Each number is 500 + 25 x the weight over its row's rms, rounded and kept within 0 to 999. Layers, rows and columns count from 0. Numbers have three digits each. The size before them is the row's rms in percent of the matrix's.

# layer 5 attention query, 64x64, rms 0.27, rows 0-63, columns 0-63
071:545505513497549533507488516517501465525540481536473542488492485481510482509497488517520506474506510472481520519527484494441547477523492495502501501530505473506480466518537469537505470442465521
106:479538509468512534552505475461479536457499441542529464495486492530538528476461496506537491494513521512486482506470497520504477488497497489498533494481521491473524487508523537473527483485489541
080:547519492482514533495475487542452468497511506533447495475460489501492516518489469516510499486491515495510519509520497494451517506506488493537495478510561474485461473487518491535513440485467532
105:544471533524451487478522499495511481519493544463483531507540491478496512547543470475467479529490500491483528503516536507481539484507493500538476514483469476527495485538493462501483493510519452
104:492490512520472504463482504469542543498473502458532497515530509484489510474537520461453535520439461485512508474510524503529498494508504503523464516510463471505484491525498514460491537499548487
099:489495485531461498456528526464512492492496525459512546509531502491488491471517535509458542542488478472473507516535511510448506497528515530519471525482459505533489489540529480519505502474518478
185:477541457504517531508526518502490468462476472530505515512474489540495475482466497526441527475473483487474466513509525487513501511517517485562518471502504460510499451476487472459497508486527508
098:458482507497496484460494504520510502493486497483503533486525529487521464462492516521467503528479480500557519527490550447525443499496515509515487516512479493506534510492484526433521512458530493
115:500426458489497485479480527561555491507504519530477498481531524467490490506522510532510521482473490491511513504480473453467495483532504478478483518508483518533490493445500453493493489508517480
088:538449515514518506492481517522531470517499531484438495498512513465480459501511530514494518510538521511505529452488498457474517502513503467554495524511495503527508514472531478531508456505495454
126:461557506501477512489528488497444489478486475501539516532474495512509531474468476471472447523464521520487484541499518533561494531492522517512514490514492483472509503478478507461506509473488480
119:507454464479481494495528516489530480510501510563509514487534515440519461487521517534540507513471491546491542487483513473487508471511518463503493530510460487522510480488493481447493518488493474
112:475498484536490472494508489519503528482530509493533502493544510505522473500497539529457524502528463429524445539504458510509491481512516477467488511480486508502485503490524522477531548515527536
131:514461502506522473496511520566519481541503517497497456487465479462498501520551525495542467495462506503545512472486450510465509502498498470505495515520475508514495471477498534512477480522450509
134:544461510450504488519500500538518488529516521511493475451506486457511476510543554516535513495537514537502535469463491450437514494495506484490508520511517492507520502500497483509508458508492507
133:515462496456494523517502487522543522486503506533509503506534495449488499530501510530511549470549512534471490431486495462482521520523506453479475520499508515521514480512527453512500489500525490
054:431519487502481501510519484466481549473479486497546490542517509515492501485492520476470496517470476489494461514495531526541460531493533486483503476468479510487509518469482517447512556508509495
051:438560494515462518495483480471465537467484488502505501523471480514501518474463510470469521447477482466520498510490478518517476528484538500478496485508520473470519522501497486500521564511499501
112:458549477481523513526514508493513541460506460506543453551498501515501528499467528503513493502470497463508493489479496504485449521505520470500555474485480512462540504485491520455508506516508511
076:539499508488507479479499515537535410491544514497486538489472502506505501482525497508476478505515533486521509512523490512429525499515507496497503515452509500509469486500530504518481473438490481
124:521480525507474489468516529495538443510513546509495548482512524462521480475535529512472482528493461488501525537542519520467520469506508524508472533491491467530453498504508514480476512471505490
093:498505529522514466539478492518463512508507534506452526452498523506491495478480473515514501482542517476459494481516462485532540519475495536478514476541554482465501548498483494522511489531480491
102:541483530548494454500484495491506487514515532489499515446515528464505526490506524493499522529492477445455504494529502477491534490508518511517472523469519447512466512543502464501484518516520457
105:504496539524478448479477525544543484527521526479501533521498534469492517500516525493456503510467480477521492471562503502487521518521527506481481513483491472539485517522504471519484503488550457
109:493547474493542498512490491506501500486518477519558501512509465517547471541466498494512469484501481468511541553494495526487501487468483512466517473468493500481516508521525512479500566487457526
097:493490498500501497516548475505459502484493536494491453510500491549525525480497495502552462524539532528488469514467488482488454511493511476472543464466495521489511535490466525496488499559490507
090:460484530492442531501529484522539501507539502484514489485542474540542516550505487513518494527484486545553519503509485534488487510474476513445491490492516541500508527508496541499491491489510491
102:549491478489492491550493507499473535485518519457505494509498492479496530541524499490510524532552534496475522460478475506508524540513429512503521503538459516484517508542491492523514492529504482
109:503514477502488502469458481524498517496469508421516491511504490507482483481506549471499503545485444431538455498485483503490494484510482499505472485466478482505474528538521515501496532516496510
093:498492503484511501484531489468511522493484482470566509522536501481530492475521481537535486517516487525468529502499497454489529567573472496520497502506521483489540464511493540499496518496502495
103:504535526546524516513465500443517507487563482474516502526490480517512487511497497495480517481511509442491519536507490532448477487522511486481515517515534466491467474507493517537525513476515552
101:548484525480462480526490485496459543514492510452534524511520490479538549502513490487505487505534499491496504455475513514542488482465446511485506505466503497486471510524487447524516517545501503
056:527489498508538473473499494513515471488490520486499549473516503460524508512535510532504507524508495499489528486531516505490556502537463506508472519490501437530476486566532509548491522481537506
055:525510515494454544529490526503500505492516472496482490535447482559536527470487465493502482511495504512474505504482471526479484495490538502527548513486471535498502508544527510502475440493492539
085:538437504483455529461481508515544513506522524492482494482493480488501501468527510462509495526477486477555504479479500542496509510487494489528465532479453514532487446498492478526492462487500494
064:547458505501468499490491510506520499528452535481472484486517497465474507501545508464477512494477492500488529462516513503501546499529475495494456528516441512529507511502495495480468560506528464
060:456543507505516504471486500474491528515479482492488460494486522554480558488432469494525512522514524511549505491495525511486473489525510484499500486526514526482535519484499522432502473508501513
066:507419514521423511475506510520546495543521516488500521482515506501508475482555506507463497534488495484535501510499504518467506520527508507489469524490483524543476496496498477536488481512530486
109:515449544472468516515517458470541506494501526523511480472526476496513505471521491480526511494495456537497528499476500510507517536480539468497491514530503516519487458489464491505490574538517491
097:508491509515515504501485505540501485537544462558485494523494483520535517475494501490512473475479453459525489504509531524447524489485494482510520513464487471494516518517508505507495460440440511
138:527502520508493508506482479492511434491529458536517569493521522486495505472505478535487531492523524490506487505506503462480526500536498529477514480535516485483480483513556459512504445477522509
072:497479509541483474518516509511512509512446540500514499533526487502520483507546505468471515497497490488528499460480466506557508489484447506511496526508417512516529529487496492514497524506548485
091:443528464514527497473526501474473522476469513521506504505536493526506520499454519508505460515494535557507480504501518496550470514464534480512515490458524526485499529499446493488493540504503490
129:525502512512500502507478538559508466523519440516487527539457502518534514478489493507521463471488500482518510501513497565485512468502510497517546503477507461489498500517516468512492476469443482
107:473513487519525463485507473474437525480483538485467504488525513530497467496504493485468483524510526496485481527509481482548470479514502490457516492475501525498492558529535521468503533540536521
109:535522536507508513523486536501501469488511431493511565503500508494516512504499505510503493484527538492508522473529492484481515484558492508523542482549521480468481474508559478497502472464513511
108:522478484442535486488490498561503511473457523488508490474495499496523495529508530518498527509525507445515519484506469476455435485497509495502463493506469473517448489500517479497490500514466471
137:538472513491464536494478538534546455513546451522507514539479488471534515482498514495540509500504478483505524490490493536470531494496519484501514515517494460505499472516517453501517462471460487
152:478571497498510529526501485485461536470516456498527472526486490545493522486459498511494475510509509478484463524480496519504458529486500500484545455488533512455507497489510540474503491480474526
094:473551488463523543517527481491483498473526437548499491518487479530509505483469505516535478477502532496512484528470492501481471521504536491475541464510522480461511512475505481465508474484464524
065:528507478465514552534483499494465510509513453535482469548491461508508523514485512497513473474485522472473461477475459503486484499480496453533529478499494517470492482497497510462517449489460506
075:511454487514488486457500506494555476516499550485517510469519507472518469508550530489463525460504476499518493491541504489495524518520508486511450526474487489553473492509507454489490537510528477
070:481458511483509500458503507504555489488478533492511504443506522476517483485526522482506506501488454490487506485556505529513537466492525511485437542482458503553479517514490523513492516496514479
081:501536521532538490540453493524461528505501499495451502495523524541506511457434459488500536536489540532507465514495498473493502475455490528518523510522485517481508492497518530514503487509488493
071:527454541525518481492494495543525469501494508502445518510465519491503493503539491522468479536464529542490481470530524511494544505532495539477499523496489471517460480518514457523466477495511505
061:493498500517495459473495515523499511535526558460459495497473551482479495536529500511460452492515525498490521486549492478516536530520486548524501507489505517542503528523498503535517526496528480
075:471540512497509487523484493532476517507514467494541487517487495524500501564471474477518483486499487516502531502474482521525477495458471469480518475529480532482544520479505527503544562542475499
060:493510495475533512498515454479475516470470514501498439551523472520520490520469491523530478510536505491496497511465480497500446510491542468522518487473479506474511487465512507439501471521470527
089:548490490462454517474494495487529480500527496523507527512548440484488493473522506486508541444500474468493515464488514505454547493523524471475464501496487521521472521502486482480503475473490512
090:478503496482500521538511487472475522494488517449500484475539492488512505517489488492520495541546518526473525501488490508517525515492455499499498504588462480483494477505514545493494560526533482
109:503522491543523483483471528527480476492465487465496522533467506560494501518504514508510489526504517452523489500508478529466480453478480530512561486484490492472513562527537504482506472501508504
080:501525443471522516483491514487509505498468483491511543479523503503535506465512505503474483498504515500504526524507510522489515484518480488483532504473554492500440530519493481487495603508523517
107:500542488505535492502478531493526460498533462487518532504496530507511497558479489512457487476513474490460529542507511479432511475508510496480516499506544450482491527504505511493535530480493531
091:545486499498460497532490490513476474509507468537486531571472475490512491486533457517499485471506506511472515453494457481530515491492508491485531490499473519488562484529515493505505447507493528
# layer 5 attention key, 32x64, rms 0.209, rows 0-31, columns 0-63
158:551450505508475489478509514520537463515525538494470536490505511452520489507544521515470487534494489503501524482526501487481544485540485514498474560490499478550469492504512507524475480475521486
119:536466507522478458501494479504523490523497546472486530475529542461501517483532499513491515553509500512490510474548516489512545492512477541515470530513494506538478497514505491551464480485534468
134:520445514533471460480481497515524482507497552479469516471501530470507495491542516516500489529505499508501524492545503502533551501510463564496461542500494498538474501517503514528486505472523508
107:557441501478448485474509534495543476507481542502460516478484488486498476518546518496458483513499490507493487483519530487487511474537495501499471537489461475542489483470501504508468482498536505
093:467541494482532499484475483504471539471502442524503463506464493497508502551446477495531461458493478514472512483474476530503461520460495516494528497496491514488538490511494527518518513537490520
119:532464533499486481469497494554531440508518522505487516469507505444516514497521487501515528534484495491492505482515506460450545472522499516508462529492516500544463507502506495526458464507512495
066:521502511476463458544529491525489464474493501502518491497514527553465502494504491463532556519506549480517508488543548487495476490483503492532512501550480519507502476545529504499483467506480485
092:520501530510495460519497437497458481456517455501503501474508545486469480515482523493457515495481515487524478458549516512484536500487536525521497524510510507501488481538478482512546461509515527
076:485505551527522465512493492505439487480514498474475493467524561481522452501479530480491526480499491526497563478530499508528508511536467472499517516484531496521530504515521482519513505524516535
094:517465477503482485470523536489515500511477501501488506478493488457516495493545518529491508535501486528502519529482517511478530467536453497518476525474519452516448506506479524441508544498508552
102:441551494510521495525505483436477524500474466522523477549503499534462504494471492490509517436500497479523492515491503515503485529462501500541518456485491535461526511508503500515521505486521503
075:507523530501485514547498486481471487517537513509491521509503454561472532507461503490493479492527540478493471507531505507461513502486562467521536503517499493498515526484520463508488437519506472
079:512527476514559503499472450482513501488473509508515526524514503480511474495494506483526496497483446472501519529504489485461505490468499524465510485455536476491492492446535498500453499439468476
072:530491469484442518487496512492486503520539528513441513496493456514522544530508472528519450493552511512491454512480521555516499506500492505525514491475533459506472484490506512518471482508511497
079:562469505479489492531522493481488467530502515499492490489486516498507477573523470521493462528530507457537516537467536482499502482504498485488497486487491450510460455481511486481524501461499520
083:492464504474511514478505549488503488472487534473535492510492535484521454478520468490510520531505499554523564495459474513485498505475454503519471496485488494513525473453528481451501501528499502
065:477531505503521473513504472492449523478453484481501478503472506547475492519481471482520523517503531516506481504500512488548475537463496529501519430510473522440515540527499508499511531515501505
139:457548489489501525547523485481451538497476466499527464515493496551512506512468464491521488465500510497465483529475487509539457521470502490496543487489512533475540505476480527484514525504500508
115:466535524521515501490475504483444527481467492497519480498489492525475511487481484490542508489504515506527477555488512526535462539457489507495502444511517502447523521492478517473507557519479506
152:541451518520472482478521481517532465528509535477493533465527526472499517505549507511481506539500495490507493488525522498486533484524496522493469524478517490547458485527493489548464487503549477
081:536486487505493502473504510568520455541522496488473501505492498510488499501510501531460492491499534498508479489505476482463543493512518486521510540515534476558469475468521435538500470499520507
077:470536525535528528539469519466467512455509457487518499512479517487538478500475479517509521477505519545518533544491511506483510479506501524475547514481545466476505534486529494462497531487496493
096:519454500498497470459478525530554462523532512487471513491497515472489482522546503514457526503490505499509511500520509498450516469529504499502479534496507471551476488530546468517494466471534491
103:501461515532527506456508524532524449522503509517479548472495518467519486512542538519509499493479500487499516472507509503462528485564518508526470548502498482557477494519482484516468500499515485
113:474527448473515484521544491478472515455481494512506472495501513552475484485466491478502481477489530515504468529474498504540446522466536459483531487527528533461533495491489504487488511487495511
152:474553494489524523529493494508457529485495465503517462512494477534494524504445495478505503465526514468499504522471493537492458499479469475497522446511503485450530506493503499468537515516456518
074:549461502497497493475496493530525522515492526465505515492485513459494510508509517509470563541521535541527476452521504493485519495520522525484463526464479513523490461477473480531464489506535485
075:519483506469503546482502524507500482490485471491509525512474505479500482472505474485482481494498473499455500542460455451500487476465463520446490474518519463466496470495538468490524524545474512
064:493520477511523521444475501437482522471505516533513482512509503507549484556449508490473505481497501489553485524461439476520480468502483479519500473484508482481499499497503503504520526489494538
088:530522524507461493514498462504470450511550486509468525496501457512506476522457479561539502510530511506491474485511473472494494488503517487474503472509523483482467471522533445529483486503527477
064:508509467516503459515526466517531498468510494512485481502498508499496483492540520507451478538457534556526506546501511482506496549483504526506490475471486536521510484464490521535503502441483467
074:460518492516493517482508540504547495497511510464497484526482530495483511446490501468521461507493487478534486511467485529511479491481509459480505502587477524480550486482514499479464500534502481
# layer 5 attention value, 32x64, rms 0.202, rows 0-31, columns 0-63
113:503502484497528483473524477458485517500495504469521453483520529501502461522495542475489539475509472515514525515494523476498503486479510494526494496584493514510474476466504478467473549448480499
107:504511482488483498502535470488491529514496515523456504484541463522514528501516501521495542483485498501477511559534495470537530493481560491450524492477527513499506466528448462507504501459512509
093:507512530510486544469526535463477478487495485510484484514497464491474500509507487514490494483489497491541488583515515530461513502507483545486491502545481479494497492513544545532467474497472455
111:499491510457523558496493485491514506496498494490525516497553493497501509422490468503504466467508531474530484467478489527505519499521415495465519485520503545504491486496485486518479514487518485
073:472475508516478519519554534507491518545499484512497487512480498517475453475533510496485453477511502444492483485470495459503449513497486476480480478455467525504536487500505497518478455533515474
099:510516457488512524471502543493513471523493509517496505512481454502543463520499525508528509480509524513527533513487526522460512442463509496520510516503456509497461533496562510483491527476454516
096:524497450457522488481540529476515485504493502496492478516556507498521542500499511466512470504462491521538559494509464460523499512509506460504511497467483545504501525541463493538486488497506518
111:509506507456537507502502474503505486487490501541525502492484521472485478504488496523539488484507449459517478511503553495505486561441510465550479497535554519514507481485503507456505522493479499
104:481512531542481501501517488508487497581538464463484486496508514496509481520507500490484535472542485524509534474534489490501525508489482469488501489531491477494461506527555485460497487552516469
108:506506504468450519553521454474462477512510511510549549524525512504505499509500507531526559512545518548478483470517496499483509515499534491536490507485496541502481511499479491498538498489487465
095:516491492489487508510533505507501498487479464469532536531547457513557459531485520481524516502513491486528517473494472473484515499487539487527539513439535459500499479533540518510492485512498528
103:498522525507537468481519505458523499500501458512527460471523472502483489465506557500490477460532472453528495521498475520540522504514537535506484498542484513502463515510472497512494476539473473
091:537486473520516505507523456445515496500445513438505504520491515494456483528521509505498538476524475487550507517463469464494496480487485507524495511473491487487495527468535477519471506525541516
102:496510464504478549504508529472504506475471501470484525516456463465488484568506525525473545483515514450457493505515535469504511482502519516474520487504493494496472530517481493530458491467519480
096:534493443462453497504456525519477528486476496508506444489473499471545484534483535523507493477466485497491510504479459529543490444468487488484493505496483508496481472523500495518527481494482524
102:483524534510507479502504480505497499485576491520473515452514509524523491508519482492547508448526471482520531534516496514489490512453486466514516501490506511506502476451503476507441507552475506
106:510496539472479518518522558531491529557505514531486460527476487496468556488507486493527470466524479517486501524516547513499494483455517486506521496531477516509509537529491531514502530516523475
098:536487483492459498497524515481472507501530481468527477524486528503464485512496502529461494517474514521503460495522520431518510494483547481490503502542501490494488465443468474482538524487491546
103:486490557485514486490492511497516479527513511482557493486537491521508522452491521503461476554544521538537501460481518473533503517533505469524491509511472557496517513532481519481502489514510485
105:495497517510526516481457474486485496484459472500542517493482506501513482461507550460504487508502510498532499535500523514509501530491519560559514519454509489499524471546484529480549502505479462
091:503512450491484463498510482534520477473478479517462482440463537477484492476503529521523486519485465501488491510461487441464492535535509509468474490491503484499502460460513503480504481521507462
104:515492476499508516471500507482506514479471517468506523547491491525518460525517483414495498525519453517541534482491494519476491504473497480505512521508422501495526513545516496474525494504477497
084:497487479444513496502499501514517516514501530510520513487475485510539480510520481503539522528521527501519542539493464500540497533456481508490482474547528554494458461482498538521467495504458492
084:489515465494548472470556467510526481505484502484505523493491483510495470521520462538513462495503509493523485502550534476522494519520562515493503493501521482505492453489507540439491511506474470
106:527504519524527525511476504511516517487500476530496509536552525490487504519495519431481462526469486509460520549499485502520511490485508486542514497542529525503505557472516486521499494498550464
099:537485473463510531495504489493526488507466502442478511509513501513480440495517515464498484479485532500539498448509456517499500521506509498461523484524509468486477460496526448531481468483480466
102:492475494496482525486486537471512470518449488525512496491476427500481449507526502510515517525515537571478447513504513557503487480487506494482509490514498503497518500470465516495482514519520473
105:477525456518473494473488484458494495503501498490465508529481541479527469490501467484519507491448485499542547511512426491513483485528483525467511506496516517510523479487515521487491544453524472
095:527473514461477474521532486478491504473494485539477474487492514502507494432549446483501479483486480481554550517465507489534484519471500489478474486498516491482519475505486479497547489502495535
107:506489465562503448509472532473504482545509513504506488467555522490502474512498564547472481456485471489510470491502474473481490456506478521517495504502483520483485502477465496496500533506501514
093:495513475499493490533482516479487526544524507501487509516512520469480501504532526464477522520538438455502513487527517513479480517508507509543494526518477500482513522541541518508562450494543487
106:512528527475521517483491484477486484503476487550542487473518504508494509466486502466478533485476520468529492495507514463531504522488517497521518510479533483505471468545448481521507468430537470
# layer 5 attention output (transposed), 64x64, rms 0.203, rows 0-63, columns 0-63
075:531492522500495513530483446498456503481511477529480489500486513533503534482503509498542523510493567515459517521487482489478563532513507509531488489520488535504479441504511467512494462494477479
108:498403494478486499518514462499470541510496545481474477516503508519500508505529494518531510502500528513505498469492508503517511506474511468504507507478517538567518492475486478531485457544523490
074:488450514465514514522519536504513501515488501500497538470496495504464476535465440509483485462512489468510493484525510512468504485496472475504515550543496495488572500479523497516505554530506494
090:425423488477489522481472518540554541531506483509510475467520518482503466491508477504479520470482504482532488484500506477509462484501506501455496493533511512470524513484501517467492518496496499
087:470466500539458506487512493525591487522469439502502508488528517516501470519477513491479500518485471485495491535479490485491472517516495497488462447506509508492454513476496523467496537519503499
077:461543484489508484467501518528492419497498496501513560507475509532497504506563472508496473506493523519521497548500504518475465498502490490507470486514490506552490491506527519528496495448523514
069:483500486510496483440530501509507455518472489483492513525481498544507508511493489499517466554455495536523495493484504513485495522513568520514482500462482488560502540514488501505497448538498522
086:512450534486472519502483465530445448518484485513490498518502500462480478503505510514557522532505501497518495508474484496534507504480499490519501495546517474540481516500450473478506476549465466
080:505525475499484535530487485500510542530532501451512453468512458518523462512481490501469528477567494524491483514484513495506484507482445492469501453512500534486489501496527537528491503463509511
081:482446489492469525512463505494500544512493502458510519478520496480491531511573549481479488518507523507508507495479494525502458513508500498519484529547477511567509519477497497519500515545514468
083:440511488501505484465529486553470473494470482491486496546493508545487507519517466524491483503494559517542467546509485531518532543490502474502491502495492494552509478513504537528493490483506509
102:499438519471501483509499489481506523496499482534497447459511482530469497514493517519538506463525509482513513512462453481482548472500497511485465521480502509478512520487503470514541507572469497
086:485511485525514519490508536516549518469496464497509525553496510462536536502518525477496489559477490508504525500510492501511485521549513522533514530464465473456528498520521536480501484451505497
090:516505471509503492547484501529517539526514515454469492531493489478522510540512491487475489491521520507492488461507509510531527536479446500504562525497504553566524500523521492541503502494506492
092:436523512506449489451486482476477504470477487556546495512494509507527481450538520513483487492474483490521485554501512516559493511482524509502469527503490477479479497494480516467476508498497500
075:529504497465499510519516491498441476509492479473511507477494497515483518545559482466542534505545526521510516513475511487481497494469490446513499488527499555514492501488441472497457491518487509
089:475500481507467519513496527544559502511516520442525531525490477495465487496506511500433491550491494529507506504512510490493446520515485493461492508545485546482502510496529529514472506498526476
074:445436500512501498547517523459475522470464479520488455520504506501502507467472492477500519532480507528498466463481495466527504516501506494521520477502504478431472497481489471465494497524478508
084:532476499504511533497505496497568486502520484499487471469522482496509488487468527526472485506531471464488515543485495447476489485542497496488467493517542470446498527502510481480514514562479516
058:504547565487509494517504461529442483486469497520503482511489477485470500509498501488521532459511523480489535544488494505516554483496494476494505506473517488472449488498504444500499509536475467
083:523480511503498471464537465460429476499494482530524470496507504547506500463501518511533490488494498489500512526487484499473564486497515519528459475467493479474464495478470482486539498535486513
113:473560507508489504443519506506518498476470502483499532547489500525515501498534476457476512535470482514524524484502527506494470524528504497525467480475470463494511488517484544475499486439535521
098:468450486479454509484518464489488481527468539510500507479519517518524460507513488491509505488498496535462487529472516494553462496532524522515481477510518505532466535471489517451483506548492469
094:528422477484507508508509476521480461527504520496462487501515484547489498528476476528539510487510554523499475483482503504490492487501510480507495463501520509544504499490504484516514436560488530
098:516605499497503482513504496487452511484501493513507502505477497496511506513477511487509501492459523501515519494514499545501553528520475512518517547474481512521498488516528546549500461462485505
109:434510502485479496464490477489484522510466486519491483505514530526500462494488516459503521523454492520511478469470503517525426497527545507537490448476478487506498516501457507460501502495498502
079:499475476512499519460476494462511491500540491479546512482501487506499474482491500494478524547482469521452510524490501494494423478526508499504462460552480492513488495481541548516492496505527532
093:497535491475500518498494482515474502488511519483490517513500495480526502491549501513543504451506553534497506517497503518510509505495489486495496517517532535566495450485525524570495443452507510
113:434425517520463506459531510475521507508448511514509503518499511493496485464534487487512496505455472505505494504461514492525463496512536514504458472490500479471512508474470488452497513502517498
089:547545515497524462538435527487490478465531454526542494488487488485465529505493563496545498521503512481492513535504452502460521498495509500501516518508487490485474479491508485482495514508474497
074:498537496512463506498474516481514511486503500455526511531504487440483479523553524472451486538496475462513536464500507505530513524513481469527509538517462476519515491479494531456495525483524499
104:526481529504503477547495478519460513509516496503480458481508495480483485497527540507526543472511532476514499451489498494504527486474484459485547517520533517517482526505457454543512491551509479
122:556566512503462536509540509475518463499538496499509485453526498498499511476502537504504530512530494493498514537508514477500519527530501524487475482516530493497484497479448516457485493456478466
109:551432500522480507538475491492490511464504525497496486527522475505498509501507535501525518493488508480471486483482493470495501555459488471483523456455481558474501483523510484533485451506493502
103:467547545499456514514510494522550466479512503525566510495464501494486489505487480523496509497469516486502539545466506514477490510515504489490451497493447518489470501505546510538513464498502503
124:450475507469557526497508504543516509516505512510442448469497518460510509488482518498487526480471512522508483477514492475501520530575504496474486521532518535459509506495504509499490465482499483
089:475412494523484510483516507521510505526499441512519507504510495522496454535499524492548483484473480499505509487446500481489469478451489492546508486475501517471535512499482488494479493519535477
113:518549480478490482513511512481480436490528512481511485482485472547510505498537504496440499482548511515507484562479499498470491548492470516497506497495523540534484505479506529509488501467460517
105:557494479495488479500533499502498508544513503466485443502486493525493500505530518502506503480481485497508493463475495461507516547525504491484499513450550544502499555486443522531481465492476492
126:522502516469475484497512499516461442523479485502487553494512515470493485474502462513535516521505520476513512528522510483530541500488499521528500489574518469505521508490464495454511490505479441
123:544538500495502501510493509480521502532473451471527463495495430510517489539488493499515540479550481475496543477472492488474475485503445472481483448486505483487517505520510494485527521509517515
127:573440504486492515525487502467438517499486489467476514519492503479509524515502482485498492515520504512460461467501480514483481488516470493554510486544491470529483471524524470499513480533502480
103:533501489498527507525517499508478483499486483493486436540491481533512511550516472495502475502519546532508485488476480521470509565502476481548553487474515493515502471512491536492517463462482499
105:467523537509477467520510461530546469486524479510516455502509471513496510505504542523520510526502507449525546520449474500500501521554500498474467506526466480470465529500497475512502490524498488
100:494494530512509555520473496438534503515493486505498506511523477476517524480483524524517525518453502497508552506438497490441477521528532507492474510519496474454538472512495489491503483479473494
104:485487524519472521506457515521527478437545461515524509514479483505489515483461487511482495542510505489495522523472507492500461500477530507494499498509459529465491477535531470513478422500484511
103:510497459498480477507498502450460505482505541513519458493504499531518499479528511513474458465500482505485460528519495520556494506449502521500499548464534522521505477493454535481485484494461488
116:492511478459526510526498475509500473513500517516503480490507474492508463568563496488575519442537498512499560509483512492484519486484475506511531481497518531505523503494469497520515516487487484
117:518479506502452494498513504502488475513499541444515521512511480519450458515523514503478473489496491498500503511496514502549515516440463481472496508505517543505496541496494500543501542563521466
115:585461508519460513524499530475493499480526497491517518523503495493476523461515485501499460523506509512497461463507515478497493505467494490508495482507520466412486461497498483493475463486504496
112:500471520518523488490540506501503506531483506465473451505494512511511535525488523480454518507525497521515445467490518472511497516565497487479497506531501460525475570475494495486514544531498499
128:443535529507503496498530485526482489482464494493509499529489510494509536469560542506497522515459516489532504522507500545508487505534511500536499496505439458545469477519507492477519535518520510
104:487493516465492501494489517516514476491487455514484526504502523495502506477452489501572488487462480503468503500455496485483523440462545528498450494506494495484529513488509470442507457512501497
095:490534503503459506498535487471513501504492512440502495526497502522502500525574500462491493493524485502526505520519509501482476546535485479518483510487479510558504509505440548474498537458507502
086:454439476464468506479493483489500515531461538517499482462536474530518509516518465489515502500488503494487527515477524479499468530504519540501463547529508535513466508477463489476490520531477487
096:516485511477501475509503479555540439538512460493502537517510466529491521512471457505531498528509513472520500525467516480487469487515513486487495447525486461493490496490512468477498448489524530
110:495548526527456478501520514517495524474488494492520507499514483434495490506513543493516518504453484517525544468535508486524523546515466481478521522526527513478493520499521505549487516506523447
102:480498507502486540510474509525538495516484519481494465493492463529479506499491496476528508537468494505508503475429492491457442539541516513496491500500481520453503474501502497497486426465509503
118:431446488535453505514509478535517453487489516503515483503523502495482496501516486510453511526507512532501467506450488497507448498489530480503499503543468518496494504489546496548480488528509494
117:497579479477517494476508521495536542521525484513539496501492511492516516455520506495531505470482476520502520509527504499488501447514521491489503498442524506553504479496501542488496512442488475
096:470417499520478501500501500439482517494468513517499478535504488487501474485536498478545514466463482474500517462491522502484498542452515520512491502468525508490544489493453493479496522507513488
121:532507463523525501511470508496526522496536490521556475487523485471516507490515555516459487474501461477484479532474460481470467501518539502494512464480513475459473506497521476478500522530458511
119:511487501495453501487479511466491549489485470465546527522504459493462502506534528484507511510482473433490529463503511522485473503488486486512520500505453458531528520510505495473505543538523521
099:506546578513463480516520502508500508493504487516481467493490534482500556468510523503498542507451522460514488453489493501515530539510515497506548488516490496529477495544488489504495459499502478
# layer 5 MLP gate, 192x64, rms 0.253, rows 0-7, columns 0-63
097:477521522538485495472477480481479530470463489515517467510492493463494525463495462465480468500539534530492457525532540506525484526496467519510508514442505527496522519499494536511453507517491519
085:511559538458510478501521498507432515484478445515494477497508478556515523496452492483521512499487552498518496501488449482530521472480497482502505508522505502497499501507466492521490482474454486
090:501498482478522451521505483494495508484463505515486504486509515488482509526495456550479484485510501485465460526507532475527492502512513474525497495466554475464545469524546489502543480496536446
081:517463484527501513521533476521535519488487509514436499501484522492484485537498520448507500518491491505489540479531479479505446528511552498526515471488490516508576511466479495496510490513523473
099:518486518477450538528508500472488502509508526489466498531527478514555508470534497504471454510532503508481467510480520504530501535498499514534537474508542520503534502454475528497543491478462515
112:451528474511540485512495475481471541500507438488527474498476497510467495520470490517519509446533502488500496496504507485506513492504502523507523451471514498477543535487503528490515528563475459
099:530509485496491487503464494476498583542499464455541450457488500501493500505486556521528492521502515504500477464496501508560465535481505523486513493518512523512514518478502525526491501509508510
118:470537490484496512488506492469462495476504473532527475488488464532508492503487506489526494452466516468521481559480484501543479531488512528550505492441513493488489485503493489475518535516462546
# layer 5 MLP up, 192x64, rms 0.211, rows 0-6, columns 0-63
108:508512560500527503513499494510477522460471529510513486515442493494482485466503533545480502473469522483531512521474482518518514507478456473512514510520500485487473518540519504534501482544484568
099:517497494503499494493500486536529474533499523484452494504442507509468459560508490496527481504499481538524495469506503510490523513479511486538525535500488563535499495463509456545510477470511525
095:476468481538458500511498496506483476480500468524532493488537542472504496512511530495543501545480478501517511565484490504462465520449501507518453485458469481522486488494467494519489503504533518
095:504492490443530503460504539498519489513462521515536474478460529489512525490525509523522444498497474479533479530459496548504501522487511466544502484527470499507501509463466502475537521518507509
108:524496527514497506494502473502510526518523458513500513494471532511501454535480464492515528553490532500528513476535525478504503536451529460508515501529527512507517464531522517524486474470558529
108:517505486523485497518498486547512446464508499532486533500498510512503544507452513496506481562458530503486492521468457484489486525454504504503492491507484527487477467531526470545500461479508534
083:494483511477455472519475510489511487503487448505492544536499519517445509475477454517521537524479478514493483490505489507485491482490513532495531469508497481494495490586506449524492485525522477
# layer 5 MLP down (transposed), 192x64, rms 0.214, rows 0-6, columns 0-63
101:499532497537493483517516509509460510484486462533480495482526491512562501534442491459489483507477529484513475513510490489497484523483470538538509538440497528525489478523515511503502522505445487
102:532476503498514487487514510513574520511509485520516524541513508525506522529508479510438484487511519479513471503540490536465463509464528464483519531487484503553483526516481498533485531528484520
101:483499513529489528495514488496501492480470526481500469491498509507496536513492518508516489505505509498481509510485501494448476470492514501512487555469472521611511473511452475504482523553482480
091:515543478491521532497539534519436471497484531481489524522482495520481499470477532514504486474515455497484485495505519502500481497522472506487487502492484510398486512528532507484510495500461520
106:502512502478459503467491513458515525505507508503522481483476528508493512501473480493498516519497487519499520506510467527497511509509533526493499554508470507632486509502477486509483508520476512
109:485477507545494493534481461465508488471497509529530507524504526499475548495502497513547492516538504555489494521468477494505456512488504494521500441525482517439502522534533482525492505509519530
090:505520503491508493491520472472467508463482513519489484524465504505530457516521519460487448524497499514498509459465517475545479497524524474507461428478524499471547478468526520515513479495516505